{
  "n_layer": 8,
  "d_model": 192,
  "n_head": 6,
  "n_kv_head": 6,
  "head_dim": 32,
  "d_mlp": 768,
  "vocab_size": 2048,
  "activation": "tanh_gelu",
  "norm": "layernorm",
  "norm_place": "pre",
  "norm_eps": 1e-06,
  "positions": "learned",
  "qk_norm": false,
  "attn_scale": 0.177,
  "bias": "none",
  "tie_embeddings": false,
  "parallel_block": false,
  "init": "normal",
  "init_std_qkv": 0.0361,
  "init_std_o": 0.00901,
  "init_std_up": 0.0361,
  "init_std_down": 0.00901,
  "optimizer": "soap_variant",
  "lr": 0.00531,
  "lr_mult_qkv": 0.7,
  "lr_mult_o": 1.28,
  "lr_mult_up": 1.35,
  "beta1": 0.95,
  "beta2": 0.95,
  "lr_head": 0.00969,
  "warmup_steps": 200,
  "schedule": "cos",
  "final_lr_fraction": 0.1,
  "batch_tokens": 65536,
  "seq_len": 128,
  "doc_mask": false,
  "train_tokens": 154100000,
  "steps": 2352,
  "dataset": "wikipedia_en"
}
Each number is 128 + 32 x the weight over its row's rms, rounded and kept within 0 to 255. Layers, rows and columns count from 0. Numbers have three digits each. The size before them is the row's rms in percent of the matrix's.

# up: layer 5 MLP up, 768x192, rms 0.138, rows 712-743, columns 0-95
# down: layer 5 MLP down (transposed), 768x192, rms 0.108, rows 712-743, columns 0-95
up712 101:160121115148089139079148125124096107111124143146155153074100124141175100085157143094148056136115136182102142162134088148138113175123073159123133163166106143167181126146146175159131123127111145167133053118069130115134091102146081146121207102077079142128141159165126086137100112096174100177
down712 096:142166122166111114116148177116157151140137135141146228106078091049124154118193157173146172104114124142160154147102153134136152160120177168152150099136117096161164165155119146137132095113157077119104162122117097110182093085127148198119125127103175100089129112113111102146089108182156136157
up713 097:120142219093151142146112156226098105066063133148125110159126201124135106169138135101135170143177137137131078122130130138149167102134173138148157121098146052138099172091123162118132147147117100141122084118117153043123099045130133106116153153096061098170112118047159141144121142144185157106
down713 097:163123161066162109113156141106107189100136178108160151145093165170098136131163079138136139107140085152140135071129174170104114177094079090167133114149141051142161147157119163059104171119141065161150134158122146121190145140194106154148126123095138158146136163118066118172177171069086194102
up714 099:101075128120117121102147189093155128117174134086027138118111146077137099128172156140158106081180128168100081122138147194103192133080104107111127105106130103127070134174130124127151141095126168170141146156132147131109146059174120201114127122139138114164102173150152121162098161107106146119
down714 091:179080130139169177169072114126134211129076130101166174076175119173114077141131091047097158159109142144100145164104135181191117141097107120135168143126116065113128166110148130160128129158112113129111145135134174133199124168077109110137124068179133130147149120149191154080148116074167157123
up715 088:163213146148124114118107096143118118097082098136156133166088131134126130078191109106134137170162090099140117147099101135130164133163118143124162151034103175132196173069155095116149147060111163101132119212141118173116154173107178101141112116164203163123096155116159140160165145102154175102
down715 096:079154087152113156108142106120099119142062095136112150081148131102110156093092132132080131130161075119100135092153141166025102144071112112118107115112125161133125088105150097099104120095152157136162168193102185122092139089127125082171123121077095108120074119115175114091067117168163126106
up716 094:147196144156131144140109108122089132070137153072160078136181143098152145143111152124092140125149127055140105108144094191119107080081172082164145120063112107131138152153132163131156112115143101111124117145194149150157106060151115098139124125139098115075143141142159130140161147095112134114
down716 098:117125178173132138097092152114103072132144158139155138122102111131141214091127110091150155142151136167099153119099104102112090107080139181129118081096184174147150083171188137118138163129195116134054060130130133141108088141118126183129101106072180210125171150100102128114156100131098171108
up717 101:097103114139153159122138116107121136087124064088127121117081135088159109097089136104094101164104146074117079116121148157120117072112181130095145102150192129134157119144144093144161157103144189121137108145108129092124098117159144116138144087102168153081118149144126138134101145140031139129
down717 100:118090094142162123149174137135101142124156155149139140134137146210066096230094095127113145135140152135106136223174096122170137168094113114111133189124100104151116140073131112122101119088151070091143129144130126154166145160138120177158109166139092151098133154090162104091116121140117152088
up718 094:135116120102175146167149079145101158087154072113118112151121128145127127160160118088102136152095133111069136148084117163175072121185142111094186077185110191118099174179142117192111113131113120190142135129127132160122061124104093110101137121094162124116131066114129143058094138172117141137
down718 095:109135100133142153156201061117158111094107106127172118168130123094149225058141140139125115108092101034144059097121143137154157116140133157127132196106125179120138127141105110116125122108136139114139136139140106158085078127175102165137127106123127107154150101212163048160105088160106156100
up719 112:126127145072168123171091120152114090159086118164171134096090157159180103135213048066126095112166100177096136153155129111128136108081147132107109137103127126138121136107131132160114085141161075163117186189108106056175121137085143145103166143131161062182130094135183149149080160116113095083
down719 101:097150157149142088163170167179119131108141095088171143086141091146121187119124115100140155149081123138129142130121087106121132210146167080184129122068091178097110171137089086148126138189114110172170113122100185118154104149155116101126150182117112169150082076121091164104150141137100074119
up720 099:151136109148171134170134151106092082083116160105127163140156182158083124153180153071124091097067098114132132119107142102199069105175160037162079125110168105185142151117116136083171115145106119148167125158173141097087145110136084111106137123211148114135138118110155115154165192175120095132
down720 099:145137136076128097073129203136145146081159103151124083170092126165126150124115182168099089200130144183124185187175177119131141103142118160108090146172125120132165144109163112120160161128152144090133129087131123101098149119139097160130117143200166075209173179172122138102101099120156169102
up721 111:130139118137127124108178115130078150131136177097126050143206162191136107102149098131111139097080119123169117194117140180145176097154139203180130152127180136150096135116110143063098146101151087143135080189148139089173111176165129085116126147120129121143128163120158133111130085104071077157
down721 101:155085168147131042119187134165106087086147159108164132193090081117178102101071109162117105122150145172092208079129071151135145252131153117107156207165124083184138158117112149161073167067134160116117123187119113070099105104160110121111115150111077139081131114162199139115098115098127157095
up722 104:142067163124112162057156088181103120136106134133086117120134113138102108146118103127119129082168132106205133146090116140146161090134072137149161164123168168126091158127124117139168133168156091151172064103116194105178150080072156187121152159064122106213055151063136088168110156137199117067
down722 112:118160145123194130148134123131144185106152120100125102188097147176099150130151177105140106158118128153065175140204167134097122082123081141080172180097120138144132175153156182143081137098117100102107089128090107060136122112150168197145104115136142124092112142159131167099107142147136128152
up723 097:170119153122137131148133168096094111127099172148139113192103099139158140103143138119119154181178155114078131080149148127172066147143079145117080115075131120150079126121092159159161117158152132084099166173196113107156124102103153150070135126153107078115164090102160107185065148161113187110
down723 098:090095096073113156063130071134093109132145099143130145146113189121114117150164117094144155086134134108151082146125145051140110118131130130105149112149173099113117131141163164186086152119097030131135140100060153137105184159083090124149124145078125076103159156185132127178167164125153171149
up724 095:144090149147153144114151165139093127100156165107119051138096165119160103100122108158118072233078146175136097203165150143141151121087130068098130185137090118070154143179170056148139052114118158123079104144081086187123141145145134125113157086141110068166138117111182163105157117163111167177
down724 090:086115138196140142114167161113140087170176118094147108121089131135102076120065122128091115112110195167124110125124096119135129156164146176129166083145093151110195110115134131176177122091149149109139088173149169113043164139179125121146107092073148208067121147118133106069105123077069073135
up725 103:097091136140166102062120086108104095097119176199122072075134152130199084087157137116134144117131132116152142148130166112123083144137158163172190098095087132136162122107173128154101172107108158111119183134124177086182143191096154070121129109186141086076201156072124083125163088076044100150
down725 096:147105083161162102135168112119155129174118155092176142143120107131054111161088144172156119144128192155125150148111147158112106122089084141052137191109172123108109091154095120131117072119138183138122175081128047179120148128218122151124195133121151100130119160139147111149073108060155111147
up726 092:068084142126109076127102123163185181116085137062156088125141094079155164180165149106127154134170138166138105130198126123150073150093185079117127197097171161138126130100161138173110072196127129074109142110171138127101138117087120115134158118133109151128121099135145124089109093101143145099
down726 092:134100175095089111130190091151165174178150114180180175099106109059125165109170134130085127094090127112175117069136154157102108097126153069072159140134188113068183123186143142124120048180126108136117143100195113117113149126157120179204143139107104095141123097125137070124091063163094092125
up727 110:103103147113131139113126118104135163085165150129128151152139204145137088133114169146081100157113152175090189074119104157137128124130154064123175146152129196170126150068072077154113110139152089157113127159131130094147078089156162122144149071132117150130126162173083114170091135192116114128
down727 100:126084105114135105130184136131074157127161179126124143029155121016073083126147133154122128126119144173153123146137100193137208170107074059132117101152100138079129120088130110091095102113120113177133105126127186089144132123153125183096121096224140097140166119060125143171137225107110063089
up728 106:122146141097110116196168106133118190122126202147102140164078138094101073143124065106139122174165141159129101062117097127140135080066137128151145088096157167144147094187092218186173135179156126136116133154131113169163132089101146153122109172105078151149173133125139209107163088190081120081
down728 107:144088118096105115042168087091149065114102101101162172098131119140135121161125074179096136128107149121134080145087125093090144142126077134118112161171150098084171158151114135116162137110129101138121193107085155151145097108109166152085114085175196129163164236115133143146165057136171185106
up729 098:104092113076152234139097123128173091140121130188112145046113044117185118106146096119088131129140163099120151109202153110152094134149191121104143099158140180113149113095149142128150117154145175166083128122157131153142156128091104145137114154087125131080139147102110098025079179148176163116
down729 086:087170200111158077150127148153130154087134142102116087175055182120108123127090163154103159125142102089111128173116186109176127107169121134126111147131183159162156107134112118117136168142106076139111110148142111069145128144125166127076129115169128107094089138156148181123136082119107132156
up730 092:135182165091153170102116138160155112117154074160103111177072147115168118086127137126125174117082161181143111140145136092199116161113147158145143167123137156180126125157104097154075158175151086135116086124134077057139179108173071108159153104128117128109118130164116157105086082115120150177
down730 097:145185109161132187117105111124085146204131134177171167120101106144144156113123078126142127157161127160046118162151153112134133155175146125158151160165157060144075155126085246175149106117170104123118116136108113125185105106163136143077156110149138101087159166114113164116170069164130134115
up731 099:126110171106172129121134202126183128116106112118052161136122088177160115166113153157113113113197092081190152117126168106142116113136096107105162092140100088156169133144097143172103098083115089141131107163128210090135132074119125144054116136150058102119146104099111150145119130099125149193
down731 102:107158196114204121193107177124161118142164173112140093094129100129150105172129140139170173070147080127186126123144113131142144157123112063164143122162061130108092076075126105110130143099119145115093123087129078148094115116101096169138178088104177136056093114094117065078128127151183072153
up732 104:145130170133164126131142137174154108182140108127111149042171166151084097140152112129186220116144133150135127162156104140124142131119209115167148124125103085148107093115112129123164139195160111116159206132156083104111119085154102103095110174171077084122144133158063169121100132149116132067
down732 112:139097234122109191157158116192114184129161197119167085016110151085130139157121161178154149098104176110132104139121133118101139102078175143081097124153174094130103044152212110147098084117092133104159114105181121116120116126124137118119137168132133090092118131111130143139151078152177134117
up733 102:135107121153125145092144150085126164134140126117118147115126123110099114128149124084179147164137130138170084142153110133130140141190146142086175156129123130142065126144154107079118062127094133084133147167115159159143133112192047124144066119138159218096084179173090082136108177142120145147
down733 106:168096075131075055173113131125130183163103142112132123172105162120117136171152068139130152108150083090176134120141140093122112114110075130094173140116164141090143106147093178158089172140117143100115125106171093164143098097181126124121191087107143102140093146110150104081184182096059098114
up734 103:077169134170114122090159193137151155096165150123178151141134152150137155065129143147123085120135126109089116171118098153147127080133101153129126133163103092142118129067147158144148093082130155104121157094141120123141142136154112127140133064165125152103135101048102189073089122167102083135
down734 109:156104176169160223169133140093115131159106133124111115131134110138141137176074176162143098178128144116147091081135158153116135210148086162172110081101107069104113091119145139117130089155117138114158137078053133108124128090083108142131105147094111149132114137128164170106100127163078130101
up735 104:108163102093108125105094090133129105188080148127123153092109139129119125140145140138156145089151126181189148154181144088120114099114117155184126099111081129150058169160092119179155124138174113168133115102153077106190189190134130107129081111089125133129053141170125133135083119147091150137
down735 104:139115143180175145120182107077134057188121110135104101064105183182104156121154139073140094126083123119121084076171056146089095132128140087133148106127138097151172086072186144128080111115096115124126159132133125146164141171080113153124093174129158104092072150122145139111085109151154147133
up736 105:108134137123084089134112128089080120129114126115150140126132157150117062104087149124061162130150152101122155132115180077100207143194026141122120104154144081184159125160120159121134157135153076145179079144117136133163127141078115119131159086129096151119126114117045155162120140149167162162
down736 103:136106130189111129145141117147113119128142122141111201133055166147128150128128149087161092145121146156178194127110128175174164133124159169143156091133193127129138088092137131119182112168130126160127108113089136153052140113139073157108126096179116102117103106090188153172103115178130076091
up737 106:135071152100139156090124146063136093074117110122143072121176163134107160172148085183175122122176113151118089131138119208123135120075105086165094128132162100132135103125165127180176149130214120137147131109186113128109120194106119112091128125136143099096132105153167105170133156134081120154
down737 105:134127186148109100145145115166044086084109231122111123112149100100104154079158139112151105153197135139142128095110159144084078136119099113110130141139077105149143136134104111098090132170150099117093126139143148120114125100154137124156116151131094158123186066114107125119096150158101156073
up738 091:143081173066103128104119204142159187160122172118050163127127132136122092147152140139134100143105132146121136129153121141087101085090154184113128106085108171106115153090147148165213080153109164140130128109109094126103054069064090136078131170079125137193136128102123161114117144163154100152
down738 091:142136119150161080130071138130107156117150145121164090150109115175160169139145129207108118151117093099169124087108149136089175129177131106108152133137077137157150144128118151036169099137153150141108120187117135198106100201122107113145177111128103147112157153130120094153098093108074142138
up739 093:151127194165174085131130089138128128152078116068145146041094126127089112116131132171127108158175091183077139170164145182158190118106150068084128075076128099212065123105161162153106155142109090132075145158099047124070069145143123143107148110158126150140139133106127135121078152047175146067
down739 097:121123151120092118118130090152145109097147128196094166181117124111121058145097172160111151124113131107143132126161160156168170225132112174096142102113051093125162116147115146157127129109169123038138116165116124086165094092154133161081155151135130116189140133150103096146156160069132147105
up740 097:095115116093156106131119150103145095147161167112166124138137106081160177155151151147179153123177121128150134181145100144101121080096141098066125151149150142136136139100138182163133138154134152115208131108095117060132051092111086143171094182147140064119130179154132126157083112132111119144
down740 096:140170122147167142126130161110086156103086096114062084143149111099153077120148116079106086101141164136107193096134132125157139152157090123168096094123099115136094122118111097085122123082112190139115135174144153166159133192204059165165098091120158148072166129145136111113097093135211130137
up741 106:146126190132121141122136087160135117148097125064123128164143160161107113117089130102154149181101088129194103102114131152122076167077140100132096161140081111082130103080085145187204168154070142161167087169190087150133118187051084109121144135147102140128076082113202152099164164151109107148
down741 105:117098155127128088145082150115081154076167151138095078080158073210121210146125123119136112177149156124116114140162085119144119140097131113121141175130135146207155169131093158139128157123140121137128175167059114194110140133156128171143106123088073143154145141111133097192094149132144145088
up742 104:170146168125141118140088102132152184186156133109147142132177170093141129149122167146128118137137171109163081154118161124207114165146191122080143141127116122183196106155125140149138136131100162120134103130155201154152075123102174120112138129182134147145090075105158106158133138092105143120
down742 104:090165171128149105192128152142141101139190112166165175130133129115086082100129181153124174173078118071136121127142164117063087177078159148115102152165086118100139087182157122120106130090167128176192128101103125153104102118111144132144134173150162103120119085146161133150178116077197065101
up743 101:115143111185122143083116119076158067132161067127150109128065110157093151153163119094204136147165119100096115163110203124070138154172152160111095142113143123136052124144099107135187102208131149143160138131089180147168070123190142167176120096209208175123167175057176142151115121130123111092
down743 101:127156160089157111102060073168100114118094122134079142172146146141158162075153094171063092100135145174121102115116113148121102217103133124073104079066107122111132133084179147089123136082158098088091161136198142141130176124083119085127159060123120085131161110141110149159144099129089130113